Part of a small language model's weights.
Size: 8 layers, width 128, 4 heads of 32, MLP 512 squared ReLU, vocabulary 8192, 3.72M parameters.
Architecture: rotary positions, no biases in attention or MLP, embeddings untied during training, normalized queries and keys, some layers without attention, local attention windows, gated attention.
Training: a variant of Muon for these matrices, 118M tokens.
Each number is 500 + 50 x the weight over the matrix's rms, rounded and kept within 0 to 999. Layers, rows and columns count from 0. Numbers have three digits each.

# layer 3 MLP down (transposed), 512x128, rms 0.0712, rows 299-353, columns 0-127
451386548582552513539534455530529527486460462507459475535456573510531547568498499574394509531590520452561426572525519562554492571507554433508402522551439374537500460621558514475514431486545420520479482471562532472506426541500576522514509487510482466398507542564569499477436516448502598457453568417478503497489410548487473440452521504552465449344488571515459498477465538499595540431618
523545484451501500423543532551525490511443455549527511429419522513559501479590449582407537582539543497419503489478558460511533543459556496538542484464485587616488442511447521459449455501451475485536616368575538551481505540465496492406435568495464500539583587488529526603503507493564447563581449480487480404559500483516577420547536443451432471450599554557514486566584503446401513466560
460532529565467521549570495448530368554473542517345553429490515484367494464478546509419484428517596375526556570476509419505425515480501509418506486526558415498483540433446633563487478528474457528522462529517505516513451512495461462490550449516534470474548417464514529493563510467520494559518466475555404647510468448533503498623401520468520565420509495523536470549484547536470564568521
479509493520505456554455549564436465413514432459502459476516455458549389389447552490556501623549491478409556525494565529553490389485456502418561552447479598551505498459515468444498492566406493485495612495484464542392435531510579579536540537493550563474542554437434531400498418465550539527472472564489520517406562570501454523423519482501492434568608544518522500501509504531506508510519
457549549470513434502575566484671479551444506458408584443503510538472488431498478472483520501560527478476458524512510529471487514512494500555560414423594388458561536434432486473458484495511571583495544439527567547481539556390503420495529558457473612462451599573614508512444368499520457486492525485493497436553503459537528428507457575504530579501546427489389521465476520515519528513437
415519482534473562487523394461411428520565529476532430523519550521481544523550523499472505477545589540507414567509507509480526448539504504560514470499402418500493539492524542485497477555547461561505470502479548525475516574506519475430516474531472540509489428523565534435574453517484504449424447548528448528541547542463503532454514479521538581511446485507477463549520372423484428395473
491502464444481545460503516509501458446482494559482523496559538512503493531496456549477457471474493436560497491573514388451515486496610448491487458506471393405502432637461518473498532516412506482491489446517524484443460501467447431496516380570479433426461473445487533497552578557516562557494553388614492502545451492581523499522473462573465505474575411482489511525474489478489483541439
498520529534526592398527548570520485497493545422544548470494470439482444476531516549487520501491496493517571483521515509507416492594577503536559615515502601470505648548457510575371567533510486472538574511574558602484520563649598422421433435418514563464527613533429485494586495363495466455457561498474512493526488464572571477482490561612468564621566437347508442540612468537541599578518
536575489526446556532470570483523484465529550553417490499416576517475531515514372378476521486581558451489524398471624470357426463455499516497469382569459520510574567476567445597586459493489600556579336555440486480471637507500469480494553489561454566529519535452539493401393552560465457499471491487421467494417464443464484500503528509471512487618559445528575521476590432481514384608492
415582509473537507426564443562417400575514510487542462490529543505514401482499453511461442542558411452379469456542546572488518494407528527495567470527555513494590508430503477517471514466472533530517510531498468511459530474555523541450448544518491478465445471570422467433522532469411438542478482416536514464448570576502479513550498533471540445495473490528466508453497462499477602549489
514453469473453540440454491553518507545506424506448499492554572492445458522476534520506525409566465506575503552429374439514557541466541542517455557536461474486453496418538467487554495545481497597485546532606511568552598507436467544576525522490458535635498542545548471487474466564509530383464541490463444495483522527565504437445492500462389447511445530519559412524481434495473617623470
450430417530499540542526486444502513516509384531469565582502394548419511586549529521493442511510413427576524452492552463536518568522472537482411438481435511346496468453462549431507492567652442501503557504501496546588425503484552549457460542527525406570565497531525463502532547464511487438504489516377473493515451448554567495511557497440499437563532579587517463482443591544540521549437
491525537496476479463385519485558556541584551527566497470508426635488525464560545427431507475482521452445477468503553542470540515541526478503451455483460491488467439506443484591441462510545526540440470479537461539462477540474511512558584537540419522510508432493473544461459491503559490507588537530482496492541524467475535532539463513501482458488420522535510504552567505462479468465476
443515438515489493458514457475529471507556481402463523399401488517541455551583556473470483474449502474475431464441526636420408447409421478462547486492476493495550524479466539441476513564532610497424466460425506529617482516523473471539518681501391592573465595526553471583472428480450408457518523496576447518525476507563480525596495545492548488613481460543544467465492441451504514589514
441441594465524466422436525478484482475536478514413506521501608435506442574520534560503560542506534516465495544438548555533448464453466459529536462459458600462496536483493565550526460489481593518459577528617492535503456593447534561485527469537492581590463409505536450506521464522540568480502494494514460509443492543415541537463545493542576529478467444467511561483537491549479488492550
320356547547477565506570527622532532456490418451505465493582488598483455529464559494458519518481447483490481527443494616580527503496476525416546418503510525584546405491418524560431494471438496465559509495468519477470465485559376488461444437505589501513544495451449421472462495422443500460497553461535458503510505579535482532417426484431500481533523450514493546424491520502540501555487
511537420534493452496559464481463536468515445561440501475603528503465505576487480439513501532475510564555542463530461437471455440506447428463467466506480496497478576426488448471467512526466385456584541534466481497481405513573435471505538439344574457539459511566470477548467431431602471439461617457420480504503522509536512426513500491533443443559432502417449444434500489547514535607550
549474549516544515480540481488572443451542560497417527437555523536614386430463578566418525425479542421567499533472544584411458521479605461431475539518498460522607451475538463591560318466463379510326542392524591467562559547471451492474494468427403393425465568447494527444551481494502488505507513529588509488522450475459495544481577544550593446518485561508536457505548475474569530474414
538367471502571457470570420550544486535470488477456434484482462494407504410394399431526465455473546552548517490547439521568489520525519479499623504470490502425529556500446465531456612500400425486512513396482478488425544412489479478503588486549515493497482494410568480596575500496524516618439436432454544608506488494479472432517499525485560561509436578472469547522510529483475486454522
568501455526505506505470424572551488502504522555494505389481406509586492478459465577484540513524518423479559466566515507557485543467437483538474493532494538567546487442441501412454521575558516530491426504578482539468464513508500461461412498606540525582510453594535461519547591496428454454438503484433521460488557579526565485417530500447507592391493522500452467521521505567482585537516
391483497491484575469450528459479528549456516590553572547520590420456455430461448449512518507518453405489488576478519455505465560549502556502480500508534503496523534506519554544456487544496554543429464481562485441439460466449620530487362414515550491564556520465515514519426541368478515549422440520529469573491438504504566548575506499542527468525560486517453561512467450501472517454496
440455436469477500479521555524583495508504555469463584487581513495505461552411485509541441540451617495454493543474412484481542427493574549447559451530478415413546586477519498487562530484485452545418541552454473467628521535452501505611515519445523463548497438520481600434526459560392529596496406520512537425563535540521502489553455452490454436499447490552420536564442512491511470480533
448530476583476481435529451488444480536530511584493480481420487532507505481466590501511518509426510446411479488473532536458527570552484551454516542477459417474528455470540507482612522477533496528523494530438530495463456499473428449492518436532473558470417413481437534390478487443343432529447494459515504490454595476507517470424431591474484532397429472594501507343454463480510542505500
497436482495527464431524456551532564567418558543533474545349571491533385497489618540532460579444577552430575495390498444567483535534594546626447650466530415560456585479590504531544527571384518471519519563578457410506481547504487448594629472435487487507507574458504428551593477566453442506529481466507580490402477422534493466539507477529533508613428527563561464463533369473437488503524
438607431501513482520510475506532463494487511428507531547475501382481478448533526479458461504448530450470501492480551436536491498439553418523519566507543507507537577514464492520446487471512540423517486507479549474459462522511513436346556499478540533533511541502443531530575399426494452472505509465474466516541545474521527505444421561496484469547465537521506540492514490457449481484477
506442531610506411447536537655489571506518449436575527460632489414549505425477561441594570498476512568477418589523585443452619453423578441587477494452524479478524410425547531589580373498520507475447568524507571592556541480546519556422444401527434492450489492527384510475546450458493424465487409504545473483517389492539479457548484469533481628462524443423450551592508534467505464557468
543508506534473438503457468521567515442503529522517454509430555511405517569521526462495476504510513456491470514503561507501460522470587547471514553504536471534546514491451489499489505484551544494504506519515502513538566517446481512438538457441558518513468603484513502499450483511481487529493450577460460532504535477560569600390394523504452471525504500507504603504495543535526502469501
499455508557515467436586514463512551419503432468594410546586550492575388524461459508511543503538473480433528556559515536623491482373449630537531506527402534417498471560441523492406512460568518541576503419535541455436477424467428462462613408509491510456464424406443456474484490507483511527522525513527426474509464558475578592498463505489471504524524454493529507480515495564534605470481
587502550515440436475555484601491512375501357558453613519495566471530497493574572446469561618539504511501540487467551587616581431407447587548538452459535445532563483400503408559465428505513471516565493457588545608631490506486504490505414531535586501440459565468503562484488484366519429505605522388455576468406543454457424469289511567509588548430524597480529424546525478523451479469524
408472370555512492538427533544457502448554472497516492551559535560531447503547434523471484523450483477502517552515594465531489419435555514519457517525525435572480507509399486463450507582427607416498439569470479528487411544492504525542543575509436438474528438463457562518459553460535454498489444501517446435424536515516536546477517490560463532454539449506405552467553530495558457496407
414518429500451506539421583573500494447452450465480472416476573494485483540492507474477524492510417465520526556545435439422529473569485506465545441451485530513524549469565507492536478487440512446521491509482568574446418477480552557459489491565537539533485467501504586438456538423549469437449566523526522450494566521558519497504546551465511462590510446459503594519458524618493467558540
548526490488459605556494424485508477490530545447544530416451495525472465494513508446540509510420491476517503517504539491448499562508511526525420471555453534459476509506522479536563426514509528484493428508526440552475523593515437467541521406503574465490468487578479445431536482390547541446487491478499466594399473571458571456552477471454441550538565499469528551466505593411498559467461
543503595415537491551469505484469421504549601554480482579433572541499461501512489612383505442471476512392420514549448450526463458475559467498526444489433425546461493591438425555514544416624371513450468425522564460451436549425448574559552551527455418517561447462516473415433519591497434536447386490473533480561535497575514561387546440538448521506507487424469498465503507471409362495455
469499538509545554489463492495562508493535458461529511458532527434417462486465524459424575492543499535472477587481531453485534513477508507441486478536515546498529473519569564509533466505498517460470533501537525551501475574456534529406569486513564493449489470430490540480493498420492476410500522448472539548516502548490516491473517534502523483514528478541434558533530479533480566480435
558412412441363439481514463442386523440507515468502533466453550552498410539583515371423489495533501596504407428392471510586518509561520440546460497487468414564566557498385486529497579509531476535375516572514446496521539497551396494534448544551579546496441492479442441568496555502423551490584467506401489482568433492516604501489559475475545466457501485417526622534532465537532514583481
418508450497503563572515540495484484465487524497523532508386507556461486457612534530440440459384492474506559594511564391506479472527531495473518478507543478508448542448531467521568486472511497484581433378571555545494481543511503466516534487585546466591467551496518492424480578552492415415509494551559517526453490497586441498423516384505566468492524489534460499459554512382501542495458
442543455497501466510438522512538500497461517554478507516579520548523558514559610499608474634525498419482500532572535492480486521448404491496440505474499478555427524506382443504484529414514494596524467505499527491509464523561538528537494383491557458516544520568523568542602437568481535465499440536465469449462519437415526484483564551553479554529492500507474400519480534509521515486582
547470545537533579526503415523520504428551581549503451435582532452520478453452550526487503472514601509497517500517499502539486523595497420493426493473444453499499519521461372511459461503538557519465522500441469478408415507486477585461526509539492538577481524360565536461511557415420449464485459582378417483460458495563656498469515481535412518552538491438488455575483491492594494463511
492488477570555467547519516491468527473469510423403548390534396480478585412499484541472502344430418529505512500440386538583555487510484509476415564555553452463548451459525428453518621539529424509514484427394561560512578568545422506514374512515536480556482529493497581457548628471453520448476514512557565416630436454538514507356564420418552580507607492471487501485505518508523646592473
484533519528491509471550517489538486535442519498554440483528533488523423506512470488497454501456497502429485496532509490494511460536528526457484528492555538502530507507464503477469514435439465467469498494438478493487494540491444437493521460496568512516447541533478484496559507462562461476561473493510429542420537510522447524451538483516453462586488525471432577496528475490508534515536
518560516484481630510519461525429462527555479521539523445498469549589480528452488468563537446512522449447485470448544557495534565561521537498519543553497484560568502493501526529432505552456472413470507533495473521515454504539543489462480540510423457472553505480457534526495470431574481452516428452544523464481459499446555520491531466559416581448484476497525579479496574524504650534415
512598505470516426510543467462597442510515510368522555476532546453503561456485436535493495544477503446494442445504476429531447482520534496534467508415470429506564587438453514545492588547459478532393517541481563462477484442441506526434502474538490520476474525565540457568405476430467578506514468474458459519500476531533580504485433523460431543486399502574478499467438496511542535502568
500473500429462566458464421499640460476555499532484397418392481560454412558499410472479497455553488418508600414533521440507500560499492572466516434517542528463528597421512405494504493549541515489503567459454466565485511485506463450518492558462552471518504482475526554410505553497474575470462528491467491489430471498476551563628516651495451494409449576526456557609534519488426551610618
492455520459541476451545505476484544414485538524537465488439454445498554492473526503409428406418412482523482523442408432499429506512514547477455493572527422459423469506485546520483564477491484502526409437446548497427446489477410583492535535455517554524489539477503419505564428532507485487471575443433553557582510471526441498546419413379512552545525496445532477483488442483449481542507
469493503501523604539511530498514412453514476489532535548502458511411497505423445574522488419570494545482445576555517515490498503493419579597459516491537424494571476488425482456503463547448477367410450315537442435518562579531539455444486588441512569472498632546553559424525542554466441511551500596536540542449490515527520476523496468522428554501458459548415487554503452403435566543470
432478405466487480496458463541488422517465529482531550500422435473485520465578537425535470481514533581459455511438405492501431486561611505482526511515561450509412591428455467567556515543593498471561464438504409450536536520456531473575526503464490467488497528494486449450476526549425640481497416618484516512406505444528451452578455550398461485521388534543551591561500389510516508539568
501527497542567569514475495585537376459442480507500567445463481585478615589444549412404525525593526525517539509502466426481424544497528541510441471564569487469586503496467467577441472505589553484365463445534555510497488428443471585490456560550608438473405531512578482489468454488487459464503595541453507530559575544581450504376447563502521502470495549493505499446504538467512510465517
549520549493576459548518487575527523609555502523493518568523590475489603504607518455467538498485567557404487492419441471506481519452465504556504504559503542490510525549455544461490458530536481492489533465546503400475539449493475505450312561442492642563379506506497542510581464500474558474456556401421517475528464539435467441650405481513476470413500539505356488518454526583549519553528
445517538495518514436448545459465557449454444619474478444502437385545535489534473528481468466491521455502529509412507487504551520481446543455517518502496612553505499586474429453485469486521479520522473483462466527395526499479523462482512502510521580459496502506565484501559590471476451457481536503559510495533485454467498555503542454567438565528493507492568535514489470496504408437566
467471452516534507564407446599520540496532530508525592533529543523455509556519557572481578511554583486503469503498427453468453477481475466514448496501469498479472429526490542496507507502529569522489469545514551523582487556516457494497486474500493531555518530478485574473586457502540496482558392509478458457444463506544569512457519565498418555469485433475462523507534438527521507517519
482544602444484481497489478491413418493517417565520536534518452541518499492507542524450487493556481434522578491504451581508490450522496502550442584539485471470443529522510516491536517475515432455509467469530540489512447540563478507533493469533555519555568507511522451526469457507449493419465545488552476559485493425502585421455499506441449528462433325544530527526502550562487564444543
465475428590463606521480567435494533551471466517554559567573441498470436495506555436444620517513504548444480595475396546580511544565600511621606501488467480465561467473475402564574518457539523428484422458477518501493540565541527510410460592557549494451502516557427591477453485351594522548544510518520493501695561437599577402527623423417540436530509488418518387562576549638510588496533
571511535595554457582503537467424581472522505478449625514492508504484538551426503469502407590594546495565524502474450510450512382474491490574484475507447449578510525473517531503474483527515552486375509491460582482485437428543549521539502520507509415502518487546460568486568552524443446515401536551547510443547485488563425392476475538533619529503576564544435462473381501570524489512545
523424539461419415437532485534444527492509488478428544425573575480504505584491561511594494548457439477454495579455550504620470492466523439480427478513410443516466492453553518543457371522463484508529462518526535544513446459532495488512534491566454446525495457455444501553465532497485531549481579454442431536503434456536507579485457452507564531429547569501450549490568540469399498548439
489471382519484559521439501517485465544453490531541494529442600382488489541481491593502538509485447525474506493539501509584533470494517484469493487558457560451489461516476485495572483549483542518423396460533570617517442479460417451454527419547463533521499412589551539497498563432481513494460563613499496486463466591373463475495426527480546493453439451507447546594556521371456474499491
# layer 3 MLP up, 512x128, rms 0.293, rows 300-353, columns 0-127
476382471480438521498429512478458544488552470416491574589467485526517546465486512547522489470464456490461391448514565490478528470324417557523479552470495424459394425445464474545510531487587452524586381586480414447534622582470517548481567570486527512504416436516565507612437524563587491512444489474360369512578587543493465508522509617432462432474470450483442519520586482494543518538540
489511529553505491521521535478481483458482500449472577440551499533486534515526496435423473538507558492542518461475464503518511448441463447503407521538485590485464494612509490581535635529468516499585485542527481394550511418525504522529471502494446617467541395604555499521531429417557449541405515587569399531509481551463542458542480460516550590377477451507542484522439508551456462493493
618503488474498524556509522559564503526495475507545551507451506490541524404491452472528490435444446601464449477565443500484581530444472618476487459516438459439457420406496490465440449553506578549541506477434468509507390494483492471412547488501476622431467545549451416547411556580627522440395403495539500477435427515582536509493476504407578452591440471461578477413567580537537412484476
460576527534456519548473468601551457509567514486432549500544517518605509536531349432543432506551483528472411475507519529487441584377465483530495470495449492446573515541504420590533478461516494509502536531428586478562619542532494378475506544528486483451535482504624456487428541533566522533457443510449504528612539523554525467512562529482528488496477469492523475494491500508519526467449
427433479491472522477488506522472518554510528435463487502528423486529473545511528407423581480417398494509552572403397568549549555531461609424557494507582584448491524442484428525495556481567461427494431497566520515452508591523499405419507457512512496545487531393464437530502498467442555480490493458545431547551447505492554490578475462518407421525540419554468560500531421554565512556533
592588570520568546468608584502491479527541520503476443572489531578387470564557473507516486460482513483461504552515550490462538443550480556532459504510505482498468461534565415556642453552555596490492474526516411511456471466498562539447545460556615511625488510474551524420510533494483553444591437508470523555454483436504475564529518443530505548488529472476536516565479548502553567534528
487498511435577528441450431526614539497440485504498519470477502507489484485457439520502589505425436472512541539484490545547580496525463544460552457463470476446490498529458493478511440518538443489539477519499451424498480550529554468473527470458486509547551477526498479561501470540572467458480584509510521478496444432458503491473559469522471499476466436414449512481568527511445486526528
494491563480449460547518503507622482541405526528553463471500483461475377380516488428593402467430539501509520485501485585576470420535443478449593425499479527473436517445673482439482608525454568556508546551522489500574518489560572537462372500545537449541483533451470503439561589485534472609458432487553455477573519501343502570471502607490512600504551463571479430518559496551555614498558
393464479431467459558437496488463502491466531464438498372531503511455489468435528596447532531497557498548465487523529490558535470500495525493481414433509608561453512501524474540444488519453562500530470536515510473470492435539509527460456440485400511548520469560445505470461498456548502543466556449435525433488479545509405539519470549516514593400554508581508458453559564515435507530479
526456520514466478462557504472523513498559431378536531488484481578510482448538454495510478581441505505562668454637465412493471495530527552439460478472492610453484458537525470473476485464473451475525443517488404556547556452538593628488502529624555382573499510323538538489508486490624532508572486596501397431542411412444395453408478561537503545510575523510472545548562401561508544529507
478519422505601550514599441437547495527415534504613491448450572576407424383511438530449511498494495514409531533351453464530536479538502569512537432502452583417458504540576405517472564438531486561498584520423511434566448477557491623468481438438428505482506527517539457451495460471568561555487530497514512489526520493550425495548505416492509396523475472607506509489488510578443489523492
485407547496482536539492527556491591470476451493499526480496461603423446588499482501505579549501525417527546470448502456551505516489440537439565493560491534546489462500518535532459527487437569527553400460531552548503524522507502478354555479562484542565552534418518468561420533527568478506481500531454443523528430512452559541501514484546518542513594502489521553381546434461497502483567
485538432613507435528444588437519486550483522465517454545430387509452449482585480544492497515514457525488442410522510472447567467378473589474411490455585498482426580489538533572545400533510517544610545496531485529474460543509430598514460606470468559504453416543500503539453505502580526535438541538404448469500476485553528598483492545426595429500510571443561537343649499614446498458483
503463528593462545504512470609563514445495440586463476545583442513535563479635512505452481514438511472437432485398569488419567602518586480451568560449443525505555474538516539431455532493458456528378471532523521470510524566484480475442556452436480474589474560528546441527558521543457478513444539486497567572463486463509459443500497486390576453429522463536474524548445459476470493459486
542580535507519515461468492516512494538639571583548500546504502503571513506505546512434505490533486491451565497513512499465447414505406460489512478551525479485513500540517478472470523473493609542427427519564389518542459519519575614539487486476448417454516490493520525620498443477488566553529452484511549500461498493468477517465504470576502473519509539507463492558499516459487477605503
542436497439430437448490576485531411518558443520446508527520496538484516541505533472525504605448547488511516533496581606470466533488492455441466528560520505481496477544471530481470532511497488366469568545462472543566544507509555482448536387474434499385502515527525480469492508546562493518436434506446519457376454464473525497501452526486455524480456556428513436442509475378521460608494
443536537527396509402485517454470582562462499508604507514446517589388501492604478475438466451451522552460466514522418426483420571516498583431490542322431498520479413475433526529487415432464443546561576506427476488452568503533576505544524412460432513548491485499522486554411563438626559437486509525441480476478492562450542502517628515503427464472421432435498541468489462594501456476640
547537600416470427453582561483554487595515456416465507554497514414495560510479551510443502443526488469521586459466431527508572558461371537440498445491490543416499511379505496522517568488562449529438477530505515538455494545498548424547538545567458522547575447597527489508530447524455505495593361471520445518577526445405615389538574459449508532457379630526525506488484627427429465573509
530453520442542582550406428526464468508402404515451414546575493498470519459579462484517503496509492522438452596489488525556577475489545497517478415497540488563530501592461621517457394495416499504447519478536488448516551445506507488535571437571518506450514505481448435536591490534534535519572519485579543488575550472469387631492397501533532453527543505442564553440451484465575459399396
525524582546488487435383465468444520566549558468462384401497521475422451552487488567513540501494487497549552604490512465431479638539512451473586535528480556485472534607499429469543405517613551439573443459594444432571503330429457421508446534573594467518531490465513554481526521464552507475443483475536403529560585435497563556529497470473511521519524465475538463453417520523411506495531
530452561486483489456421525530450519539528476532515534576461415398479571419587462416600518497426495564488580596433539457536590493536506475537401515568544514551533494518533582512491442523579588540418486572530524502488565403526522460458501565516487516487447468451609400543391596509493541521504416583515534351530507477493427488560556491510504498522469464402541518473502437534484417422525
460476547526520485548445519458617467561582517496586444533496391549587485546579487450539505491478559528462533536554520569570509479527496488455537467559486494442511541552443483480590523522457477511473452535506451495545577469544511507431517426454460471570442639566462405501492621549444462441470487434562493545560566468496547529547490502453455476505487513448581512478487520485469472501480
455488475526454455502497445586567615575476407555505459571466562487570483579449412523493580454488531525465573505497521457587574470444505487504472539495553544474445491493530522597542443490454518440545403399480481448522497601479541499511553470479513508482569540511445468516528503527489457482509445435378535510502410573507589441521476454483600489588466442514558564477548392609504507378582
606535471527522498579528435512461489516609584514494400496426492503517499442526485446509441438472523479467536466454467468499539547521577532576574443462581478549469474506487475461549372487492507519519572498511420470438558580482511428459531560542451502550481486453486497460513497527543461535571540450526484544494561455494521449422490588569505502557530525609573449514460485537506499516503
545481440478485438471475533508495529446508561449483416539553444420504530496477513515464589500392571517509545462400543606463466530475480521520441623486538445555468492629546484573464510523448500420512402494534455400548503398529464479529580559587492591465497440519474544486448533471481478555395539490543530410392685437439491520415480440420450543568547523498534518474505462486565474473475
520507485460470435499441561444395463468494564429496478499584563484543468447504454477503549528568486423523508508533518483545500496544471468550496554466563435477525577525502445467496481435516518498527462524525538471603488576565496455566518520551491412483507528502466535525553513464478519541516523469501487460523552519412445494487567518571481538534480519509503509443484509560470496492455
497587385471414432518493539505489456542534530454514510501417495508488543569498467542493554526504500616480527467567502561467505442469467451508455482458588463497444591524482547456502460501560455546640412525523455524453487529570495553455549431558488523586506588528452496465522399530497438598514515487478597546386510515515519444523488453477492471468527562633562481559449494411514498531447
449594533429514503552537546485610462532458466507536471504559453464506531504536558433505459462498488470509424558531488555635520554460509463505486492473546501474518487544579527514502469472489460421568438598562590477399445515439415497522526443579540600551565497521514474484498488642519381524539586522394576490437479425461475503564530468475533442579491526536530455561403511503500490439465
572542565472479447476533449455595510581576535521540498606601482514505574547522453659527558472469534569482492471506478513453559530547433549532463511506511475472540592459503433553548565495460480465485444520528575458455487442537544574521469402512548441474506526344494554565487503530557463510588482568475580488538535469556468478470436527509489505407536403485418441457535548514490504515418
516468490496462501504583454466602514484469543555453491562436453531545506469511520527470524525509536495501460592477539570570477455541450522519505567452511411435481517524533564528501476523536440438445440526391431499455540542398389510441487446506465493414529413589465515452489497552437454508542509529490552516522465524523351542532435553551490535477550564570536447499456529449506520517560
498526527502487526498512452597461432567572605448495473562504487450478481488554570505422494524464461565559508542476573531480506601581474446578408474490500525529481515486501437467439506490478548470459432537459501464595593434572535554397513458476487523429499416463503510436432427473559513491459552514509402511501437468490500503598482530472501529550519502418525478512597533479429430471470
480494631438514493568552585369488487570528589517649460522611440529507441489494433352412428404491508472418586561548541475613441447501505481549419499595526530477569562446597484490530476516565520609492589535527489528535437425608524484506562542473506531574412501489513437558503484545517595511577503498521470553490534485466481561519618429472413502482514460463502485511484525499503503528475
505439487477538505536472482502514509563527493473457462514469472440483531464568497462500544537509479524548526552509569484503466451586498460433527499521558523518525457471506466439539542484443451494481473489470465506494479618484407465527542485558501492506594444484547469542438516504502453492500561521438493551537601507427440515488486467402472533539492568558492472478477502459480482497482
493433487408541517479574445452359446434615534476546466487389478482612513587465531414506537456546500549578446457626486513430421479578483507473528457468548550451467410535485525437452611539559433478383552595424415430401428504551564596479597440544509536401573476609589454483558499496537516542462405521491504507527507513544579448600455508481515485555447501554505596393518525510452539444457
599482550481482492525560540525615543473520554500472495542502567560401528468599507475542476679439565423387491589463617536456459391536508517565418471532545563461388480483493574555526537423502515522535500538445405551474543458574588587465497460580541481508524507469523514479404558431563567546391423540501436495548531477441486491469519558476470424505519482552572439548575527555506538486530
500463390463550492536586497493499465505433544439480497567492460457501508423411479514387497530435533571535463474480414538468437473483480541482473552513527538449541501388603473477464515501457420494444471505543514473535481443518508426491488558541448553493409409440400500448425493494566491565443541425509520491480434528511416518459426523538540465528579500519532516376517520572447457481409
520454495489531458391526506523538501521415520541471547469483461556504509439671459519441451477461473435608496472570456542405510500454495581463452474548501446474511510509402516539426521536481618507495473494422533544504494571589516514536467391479521391497515518502498474514502478597486465432504405496513587522478526450512470536514453408427513525480444523502410575545594518536431462457471
580501425538594475573522498490550571492416503595413514504498555494528535502461467457524515490506558545472485563534491542430599421472508517424527508466448457515484539538613560474448448507550506533429498500449490515472544504507416489516411436504472584484490362543512437557499467549491486473565421473539489536516494527435545513546512486513527514427527541528463452552543588575415509483451
417462565488532529572497486458463437452570451506474508426535479480524507508451493486480531509453428504523554436441506484485502484430489496472507455471561524441507511527502517481449529524464533436559528523480519444490549481545503497451556506498547532486499470544440514442447512489517440537514484534502533527539543505544579499584401509480525489460555464572559505516530550493530518441491
601509446525473495517529489590539447485595475507424481574413467457539545530539460503513435460503476468464429584500476620515431500550486560565467558447524408501481472502553521564481433501497518565522511498458478531518566492485459445496531512602533546544476513552483506521434445450520477460491496511508540500447473385570521505484471475443532483554406521575513446507535464453484527490473
551451491468429454503513481517528477458495443473540463445552537444443554501510497550538580587484476483460577441560580581514403460504634495398555537494515503457577545506531491457448518472535521527408568585446547516529513491494478543471442566509522537410535481454470430559410502517468516557474511441452474520596482432459522464603504523461468444518404590548529574524463499453490578460564
561489539453511460484530407604517596513503517478610608566502570536531578418450430479470501430456441544445497577583464446477473449567517590502561541559361482413387460529526521540520557544602443405406550543481517535512510532486481564526509486509424540492534515464610473549452569549484551381552422550441481455404484487445457485414408453444644445503560411410496463534397475505493585462473
553608482539435476457488447513437556493593531442477500482448470453571476514518525483473471544534402492552461607533471512545546491550518517521486460445467443435481486562569534521430502364453522568529427444459458525516522501537435619482456478424544530425575490563515468553585493558520422485483523528431492452532527550498547519563432506492549501512476518472535495460629509546566599520514
511495595528418463497459457603535397404574502535476524464529522535532470555495456515408530490569540460411470471512586521491474505489513589509575587574556494564525524564517464455425569479476528557480409474487544406555465536557509483532446560469523487520392510531627477464536498575568477444470462585547557535531500459519512494530509520455540516524571403541514495597407519596522596453394
490447559511498507611518490614509423529473617540554575518578475440494548528446526548527628458416443523491543563432525474522490362558529502388573486496455429550465488615522549469562594503582466513516442502486506486589545511593500530492552549454547589504506476483588521450443501550469522509443457577494468449437491482500412481555494552443478595410502516490585453587539411486436421569482
480558522429550494510467521516490473516482523403550498488538540528487573524478470493560560556440483538580554525501467479537488495559464528434588509494606492527543511520577551422531497428497511468483468580463522568542469445468574588471602524515504489551606491516457479443496559518458508448520535425496560411568531466485540483497505467480507457485446584502484492456495485471449424545509
501432532410481542569439522393521354503392518564575476573497470518543532443424532479581490520432405508479522500411550573530528586416574529412549477424390476430456514585533609479482484477660474551447513604560441496596582549470419490465481533520517368453514471444534492518542462548474495446540493544479433388508529433436484391519455457584604520481535408544454508531477482376607458472610
569475429529556506472478461493528519539516544409520473455509524561502484374494467515415474492523488427572484576451445562583527448588446424573534479557498479487514506474521560489404463479486459512486462455544474449571502405532535479433459489437500419482481479473390559541505535612535485453476526494526385470508526490521407578495381535471557467469507511534405542427538462483457474447486
485551566505501573541585495520552543543516507516486501541458561474459559531530479477447518453474526502463516513482530638550502445496476517462492522498588540572543443505589520470522522491517493512445554491535543520495496589457531545548541491437430544531545574481484460506516499555539480507488533487516511599499507534581553458531384492350503536571470473535534537470460499477489509488568
491569505489425476539466500487480575523537573522503492535473427538479513501495567565449409486495437503465457437458426587566519485473498472522436521441502529527552572441539429499578540476553479431510449494455534516522428487520428518446465545506462498515464564408577591502489447496425509442484487418433497477484444430473569517570474508383542517471525480488487470465610452499420440477553
597492532567466498475482557548434565488547545483554491510555467473499428480535530489466496468535494502413468452488391465520511507496517446426533488475478471517475434528548435466550564517452557577469404503453488519477526424518489489377476496544502453453439491518527477558544513551624543435638565447488472463509464489417432461512552380477466454550451434477410483509435517581523466549507
451463451418514371544357468525508597491516524533500512507421551449501536481424560519451488457444506552498479370584519457586512600492469544433581476391480492504470456474517469482582519481534565409541425516539458480490515522540429503473539571515464583552520377444507560478494480484446459488518366509482464481561503468401506456428437465533518540492531502456497406470561582470427507435455
570541511460464514446544549572461528465469438459474441559474460500483558475579482493501477531399572540497469594600505500387434463560634444510397576431524495560482459554483531511547512484486612540508539519461466501475435519511505534566567428553490514636471484445547387564518516482432541433489449555439503415522540531416475451492441431481481472458504570498496525505481500461409523586500
520483526551524555548559521546510643465611491550558409506515545538512442560614509576559414435544533522450430523539439520565459519565533417561533466541572475536524500477529556524506567566514505494437514547634504502514505530504561445498515513518554540508364495488563473572449505586577527556420528520488557568487412446488448493477475495489520589450475480449475587553574482540483474532429